From a checkpoint of a small transformer trained on Wikipedia: 13 layers.
Each number is 500 + 40 x the weight over its row's rms, rounded and kept within 0 to 999. Layers, rows and columns count from 0. Numbers have three digits each. The size before them is the row's rms in percent of the matrix's.

# layer 6 attention value, 512x512, rms 0.0267, rows 506-511, columns 0-255
099:488519543497467417465479440521502544524489503478542478541531498485471535476505513479484554516464550505510467498601405495553486564501501446472472491505548472455476478472555504514484556506407460486520484519493487480489477450480460519479514477503470533508489480537518441487500508509500475465522563492518511427505455499445500510433480563515466520484525489514507506464549509569506490512514478470503519512464436550556495484535514547466489436492495575469441486499520521524440521437463484496508479528527507557414453537510464550509511455495506583520548543521561611473513520421494501562462490537473539485453481469503475472551523498492550537583404477481453594454496511529469431463440513581465485469513516568498513473509433438554488541464449520459504484466555532475421568474429477
098:427445543456469532483528496517468520473510482528486549452540546577467509485549467481490502440489509524536527497453486624526518489543511502505472503495628513484553432608522504449497442442508484538457482546491495462477539494523473498518530524473427526522562520493521510473507469534559507514458501476460576511514474530436556519421505562510450494553480579490502426576487492505478475496416581454525442494504507478455463569505417458541446491475462521466430493513557445477461536427441524460437538465541444484510488456509467473468521478554475502487547435503578504431470485517468540530489478507531476480534584486510457532459541557528392515520520490520470490563597552499529555524566550504420500516505513521558424500509505515472531463588539430487458514531486476570558511531515466
097:498480515503488498449494471506506511484596505533507466525545565551549523430512494431531471452492473521526499513521576550490531455516494466550511495516578482485489539483445466489436468504482485442461491454502539482535484471533517465524493532525534550436561567457483473509492451528506497493442511507491450510471458538605509451530470429533585530530555556504511472481447544519560508511526457505489481545602513493491481448484488422443501475454561455511526470469475488535504508457517438505553487442499514565570506506564451512468456466445501460495505522545428496521512487513512520517436554511552449439490530538496558469512538490526567476608506509476526502496510568415539519423478449532484529510541503480460528497492569470498505505496530524591537528471546459509547440518487521
100:499481535539528544558532459509493468375435536512522519483472509518514471550486497527523463510508532512514537494510473522479501534487474477479567525490457493516513444514437523508542532478502570485451496538458501501437409479451455456533490561522470500485559523526462440530514474490544452459473525427461500471470510504507484504537528438517416515509456566495498483523516513460516498507541477501473489528566582511458493521432491525489497461392564421473511550553527511462497509549501458485507524533524503478522510490456558448529509529436505493520387501472493498501505491451462443492476556518518462511470504520522484499426523554507511493523431521502573479505473504491505468507488560548471509503532563480442528482467491494360529538536521573542503535468589454543525465489503501
089:536468453438488494472499505401556471633545423450453413536578442517549515527464500510454476495501515534503476526564547453434499491519567527545519554537489439512493469520454505459487462448467447470430445485545516488513518509467512563495505490573554500523492558476458446495577461525510526603402457528534490549524489499541426502506492500529545543571446531439569535551528490513499537549483463515552520504503469528532485456485450484545534460521506524489485490531485483508476523510479531456484476483452515497535458512516535432459508464541452481473506437518416486554510534533464512548507502522534460547524498517575492549532448532518449519505468555477478467470455418431527467486452466488507494533487514490482483513495428451480482561551523503490483553495428498558479519487510519
089:536564522472554524471488579516546554518506455425586474480506439460529528441525449492481490513472516479495529507526561529506480457594515502507447524576589526480512533495493467489495485498522522484455481536550503482550500526430539488457475442448484519466498481519461530420566380515480540541447478541477432490465539546579544470544517496535510450581448516504519618585534547530512506496421552527518495441505472488517504434455453467505506515537498478450468501495478545421519432458436535530447495474475543458489467536483575485427489536484434516494464470501474439534476452470544462474519460470465368435490497496505572540527429507535516481540535516538423466529545488526485464553502511479523473453459508485552432530515534523489475529558486420498564501534478564534452511459569467
# layer 6 attention output (transposed), 512x512, rms 0.0421, rows 506-511, columns 0-255
102:472480546539545570565458503560480511456519501434479524568502546508471485458581488487541458412479510508475584504453523528478541414436532516425494502577543450516498442455468554560535499536444449461486492487439429498480453474574501457522460458392402554512567498521544475483470480555579490491536501509498515545511518504456482434467529459528557469486438450473537521490459525547493451526584522460568475500458462529521507584445470500459477524525491546465458526579492452483505429458482498521477484505516512504487434532465507483536480477542475537528561491496410456458484536460474451541408435510484394578468485505497520547474512584519531530547452582522460534527557508506569538423442492480485537485538597472565510500519501519497485602519498464479551458481531521461492521505523490
095:374520494520495461507438540461529499468570447478389521486425507521400527514539453458467451453512542506477477423485514466462545486527524512514554496557529558463561453537460431500482496524470505475496531570513470491497536550521527528527531590517534528537466522515486497457461492551460506568540465490451537483556470506465479457443472492482503496429497481524516450524552520468572506430484515545479481510476502482483483474470416416463523537497451423481551508473543567483524540489476528497501493501524521478498477451476532424555493588488450471493435512382507461525505482397451495564483526586499559518548533522433462547405463510525527541460541503514500473494408513559393491486536538531454436556540560543464523454491466492466465583486510491494475502531525501544536511503526526
096:511516536504490517501465502500538455480588367489462510494538434465581552496437584366507535583416447492525453484488512480444445524536389485547564487485462522488484487467492445438451404565541368447584533536486553528535510455499496503481521548564493430505481478500527550526459495479503602462483513455523474518464524537502486484523499437529531603497578582534466537501446435488593477519519452522526515548542418552528473437496489485545538503524441506597454494533498512485503464434507444511513449519512475447525546507500496584483456474557428464515472501463494498502507466534513517497521600414555509464484496549535535487525522457598461483549454526534453459488486552529435495501498435554494514480497445520557497499510509538512493475491516497551488554524511496412501492509453486
102:602441471541465509465435552497542540509407510537619554429499529505533559516576489473494517552541511491517482522536500475495426524491482508499553513507500488460537456514490453513527514551498506524549556441440551559522500481430469480595547464477463407525477546429550506465456428400481537549523529470476443468461505485473477502512465473603478495465486501580558431440454528499469433471484559502505433547466533432529448464440458538489573488458531507506470556514502517547476462567484518458444518546561600543500520551552520487493456587508468456450456463498513484461509468438371579486479494526465480436530476504535533498483489560582491466440541523526458471480470545493443495501500445488477455503439510500505502572551486527510551456519497551533472541492540492558533523476520501
091:508496438481500550462471501485520473469497524364465491448479465542502499598454467505502506530527501582495463459578441594443549476507478612599478502487574584494592548482561529452524537507464532478509570463467514527554576524479560532537526525492488449574496486458488504445474411523490493442495499527518524489517469554438525518537448528542524472534507552561567531496486473455585536472500441518484470541472499557524473535584527501442534504507510527505540499493535490526455510499467505509513440501470400512453482530503472484512488622476481508485474501528529506646506468532517506495510544476559554526551503499446515501522472474512526522528427510543438575518494520582499466548481490517515399485518463479453506544553497491447462565459561479530511532481448539439516541574494511
092:457544587451434544457504489551520469542513481535463506466480457481553520462535483494441464536511453563493519454514513556548504439505535546513507454539513515488502533504470427464605489446484479520489505456559562437470499497466502568414488478500489574537485512516482479463499456484483412462555521492488502499535426519452559544540520470541602401507513509470512562535491478549619520448436486523511466566459418613398527466572425502428471450469533415486452494498454483489493504487470445461501498507505465472477508474500545446444595567540467484534529475509526482496539553536581486485457504461560578478492553466484451530483454452545463500512483454509448477538541412514527466499555471502490529520529539492516485543496565473436444481476539449449521516519511529527471504505483456
# layer 6 MLP gate, 1536x512, rms 0.0393, rows 0-4, columns 0-255
099:555516529489509528542408531464486544515506479495464490539491489466533551527543454478459534566454500499540461603515498514539502452478542454493571451477566520534431542501512497517486613516520500486540476552434487484448524527417463524517477482492462529544481504550539490504462542470483556496479485527488463551531497500471446473577514474557523533498532510461451510470510488446497527429511510537447512468452491460486495566538462506480481488524566479519508473460475521435511504466435479465550537527424472434433504523473449498511443494498537553512536477544495523575460519488481491448445584566577505593480474506517519457536549504572482532459513461496553551505486507504510552482455526500574507508468505427472499511488504492457513507499484537430448486478574578500461554628496473
102:504538427503505531564472525485538479585542546592568527510505502487474509495452484552417419534506533506534434494473484506551478430463509466504507463543473509478486499459501425448565514477431510576529480475527469512443484494478510516468443513543566546477559484486511498495501463546563502548510480477438407547442581485485464519476444555566520496472524546500574518488501496494496431515484506501452441536472516429435443516529537479496516544469495569565493516501499520494483598510487495509437488530513518518577516490478491487515455449491472514484514411473499388534423443489492534596553408509575537441467505483516488498532437450505604482493519480471516540520435493499468504523519442511500489506517453482428572503502466532576496513529484416477519497417503423509496462477481553
102:583507596517573564526479440533504562531543543458491479484533544513543484503490518465529460520508462479497535495434517548488572474487559552523480506609524466508488424519484511484519509468401570503506465478484478501450480534513514515505500595527467424457493517550531597508542472530523408565583491500516537537474494489479417582511434544546506502488472539476518571510445503419476454539513538532466480547510476426535475510524518508492473474565468474468546539480473507542526481559584547486498519492494584450474543551451447487568475428520477516530513584519507495485525470524512512549544474502495436443540471540515531481549500504492559516430473404447534470498487448461458417507487404516480479492503447479547522464543500451486532438489485517559514460473534480554475489506529470
105:488561529464474455502432540557518560551499518529482512470522524424567447561497570523505440576529517443541422539486510443513491481498538489519448456573445585444435490551491544502454503508459524505480529521414439445466482528586510525582490548434464482475503522478490558478415548523534486433510548519478544442517565481580435497565559515478547569475469433481436468461491517502490460506519525535447524477509533453409460463463449587494490505563458521478513555481490525467544427532553508432478520510483519476490610564511569476468447482464592569460501499502460481520522527450498513502504574535508475468570556514449444431466561530473503462426488466449419513498491487483508507549512488510490533450524427455559503469503509516492477551471529449480523467492528468503476429538496526
100:464576438485484520525468542504525521530552488551531520489459474482541508513527520480460463462511527531481515537491505543503521477604476495425546491509480510538431466451505508477450494495490465535428478503466501435441469529524529548563474499506493604436513437445486532565461494466515526526523432461417470570524495446510529528472482472429484511538484521461524534441527480484494429482479557528466479503494457454494515561478556421490457448508464497475491541524458562523524595459438464480424502466546529499550493556469460478565426478488479474527447498569456394482551443438492543560509528492463501566557535456412550514512456476498484467546539441578483580550513514594497600517499502516455544460592448587481465481524456411501482514544557412478513501517455493525491477482521470
# layer 6 MLP up, 1536x512, rms 0.0407, rows 0-4, columns 0-255
101:536468440474563522463527518465502434467444480503468495478512425454487465564509489575435481506521537486556488477480559495518605440564483513586526505551495499514543499517455526459557416504458437505520522501440526449548490504548458465441527515428487423495437509491531498590489545500468474487472450470512556424538487507533548386476488507505524531545473432524491531514507504492524475527529518551455494544556547470526512435551433569505513471414481463519472503406492496541509436577505493495524469524476442541468541583432473431550458502485530427461528546441528507454498541453487441573505439486512499525412498457463493522455536440446445481487538514499439528494522502490443537545424462554470505517529523500496519508503503521485498498483512526539567494577454514545488564569535490
100:423456479468427495486536521551504491540491489491506516505483527474502479434508574530441495573533449519453471515515435510497497521514515499453472430495530500440514521485548478480516482466468508537474456472529485467500430539528477385501503498573503470517515489527521490534556462442514517464473430554553516510507498478511526480524554518548509540477444509406453442535537490520495440452552535500518508531477461528529495449510520479512546470464497577478528474500559465507481475553528491476501458497594545551489454477438468478505460577525464528446497465480511514484521440528553490474564514506563571431578516427523483567521513469518530436557494406520545473532512507469528456471591501428562491531477480500511481488519508630485510511477423504525463520483505531478460512500545529
101:497527500526512484536556494465521476542450502486514519553507525458525541455519531533531511403439503465482538530516474474517455510454569452539468476512464510536475501535558532515512510526583463513463474445494532520588473472482496437484469484518532491484485526507517580493443479451564474453528465493455480489577510511498496493536466528527482453497460490490487489527528544491527561546507544560543598551499491519493526522498534503491480472563574506543548483591495507481554459475429440490546514456539452439453518417500514512512588533519627451480444534445514498557563514444415511529456454561537474520529510536454509587568513503521505542526501506445557479541548545504497521483557524482510554572495593513497562528490577596566458535425506503513511507419435489421494529432525487
102:511494569534531547530479558465571576489474499477458569515520509454491509482527588471476517566600453571451430543518527521481454433520509526481504506446542456538461534562534467492494491525449416479520520550512475526463580450465556498511510508508498482500504499544462464491508483475458522505516535491461502521535475465482540464408506516458481488495452452541481522523557536512521426477593452533544452539517464474537416495434486472440470485493389469486451442496500513481513514468509458554474404535551464456551522445482519530527517432540499501427503427553510442518477475543491436501561584471454517455485490526541527586499516544443484487530469526494534549461564427462477460595495519523463489466567507507452564490477463509429406590523491520463436583391516514500456443432503497
101:421525462529483547515520456489472555488559474504538525435464534495504498566519549553467554550483525493547503547508483480464453485574591550565543520451501454503494512514486491510430561507406539496532511493533589415476418535521487511529417573532515405512455458445512521495448479563465499439515512537515477497472467509518439500530492581482524547483485477475507485447481474534510435484438508508489526534529498447492495474517533487540516505446542435495479501553490427538489470552457463515544512561486567504495498439485439505420433455530463488464518426448522509465563431450521453526523607490448473478490532491415425468512467524504506484445469506494551503439491498507494523462463522465458553448573515525532522531545502472525456530581525513540538446493503480546434488507525407
# layer 6 MLP down (transposed), 1536x512, rms 0.0372, rows 0-3, columns 0-255
101:496536507492520492471564564544539555470515517531425468491573490431538401460516552481466460489562522508548440514467419505477497544497477467515515483523418521517434407521551532496529516515499550567535499488486539524517564529568516464525563520499497446490504428470487495548484497389534502538410519570520484504479540522488604513421528524568459501453494554460486517451519441505470487480455468528471489521455518394440482451517535521490475474479463518514511512487440500566500438515474501485483506476544490478492466466480529457524505542490502594553516421531511483517555494463509507444584493419488496526444489512525505510531455488506462477587447389535506500518464450426466426506551476487454496507470481619549491545593490464443452548534492524563487530583533523487524474498531484
101:489456479458541460462485494482472469402497495449537502523486537489362558530485532376519553500477480479501538537532532557431466552500498508513533508531458542504472470523499525535469532473548443463570445525549498520552624496510522503531522525492491416552330467561482482603585553458484468499515551488559524530561518500478473446438450493476468478504500487466559526494441482494640505462450473439498534512533555449532550507486457514480484509524493458528496555482503500555536499520565509563504447502534372483547505501527510562505518536533471454463524567588464433512517541505482533513514491470487485514458504477423480426461549514486492548519448502507459481435515510468435479447475491493390455494476470426488466505460436509482496550523590467477549500464449504434463535467491536
102:500534534476493525499417474507496558544525511505486454546550505458615513555505484519409476526496496485509409502472500544441554524432590540488536499532455464447570539499430450397520530514441535465582555538394525520469475474491477449561479558557442435497427478519455520507520487493435497490524498496552507462534498493490455453541453461508548492523513473525514490511518538478414476489544491543434486512548514507527487475476505495539484575464437500570569540526535513493485517513567467493571507494415548501512585535480522522509419475530531489502518473470527526434496457484446488463564574443540423459533509532462563512455502447497479499491559478519446459531465431567488459533507499527510529515487426554535491473522428502463483476528512512531484507456524597467494535482424475
104:473451397491563541488540475474518536455406530510526498462599468502450481498501530544574491477497581519478485531451587516467516483439530413517523506496494477442483484481466524486463457463594464458545438395584541512571547530538537546492456488526560478549522471481497461534441513468467580532547469452506503518469566523464478481530518583452524480465521547518477512483545438545467527515443525516529457531480488478553506513527468570509502457462528431480511470597555546518507521511494508417474427483466519542490498552534598500528499511375536541494454505463540471455419492471470497468547601498564522522463489462507548512530470492520436457577536483543458540547569473478452549455513459561508546477512527505428484470531499502468540507505560465522520537526518562576461553478547464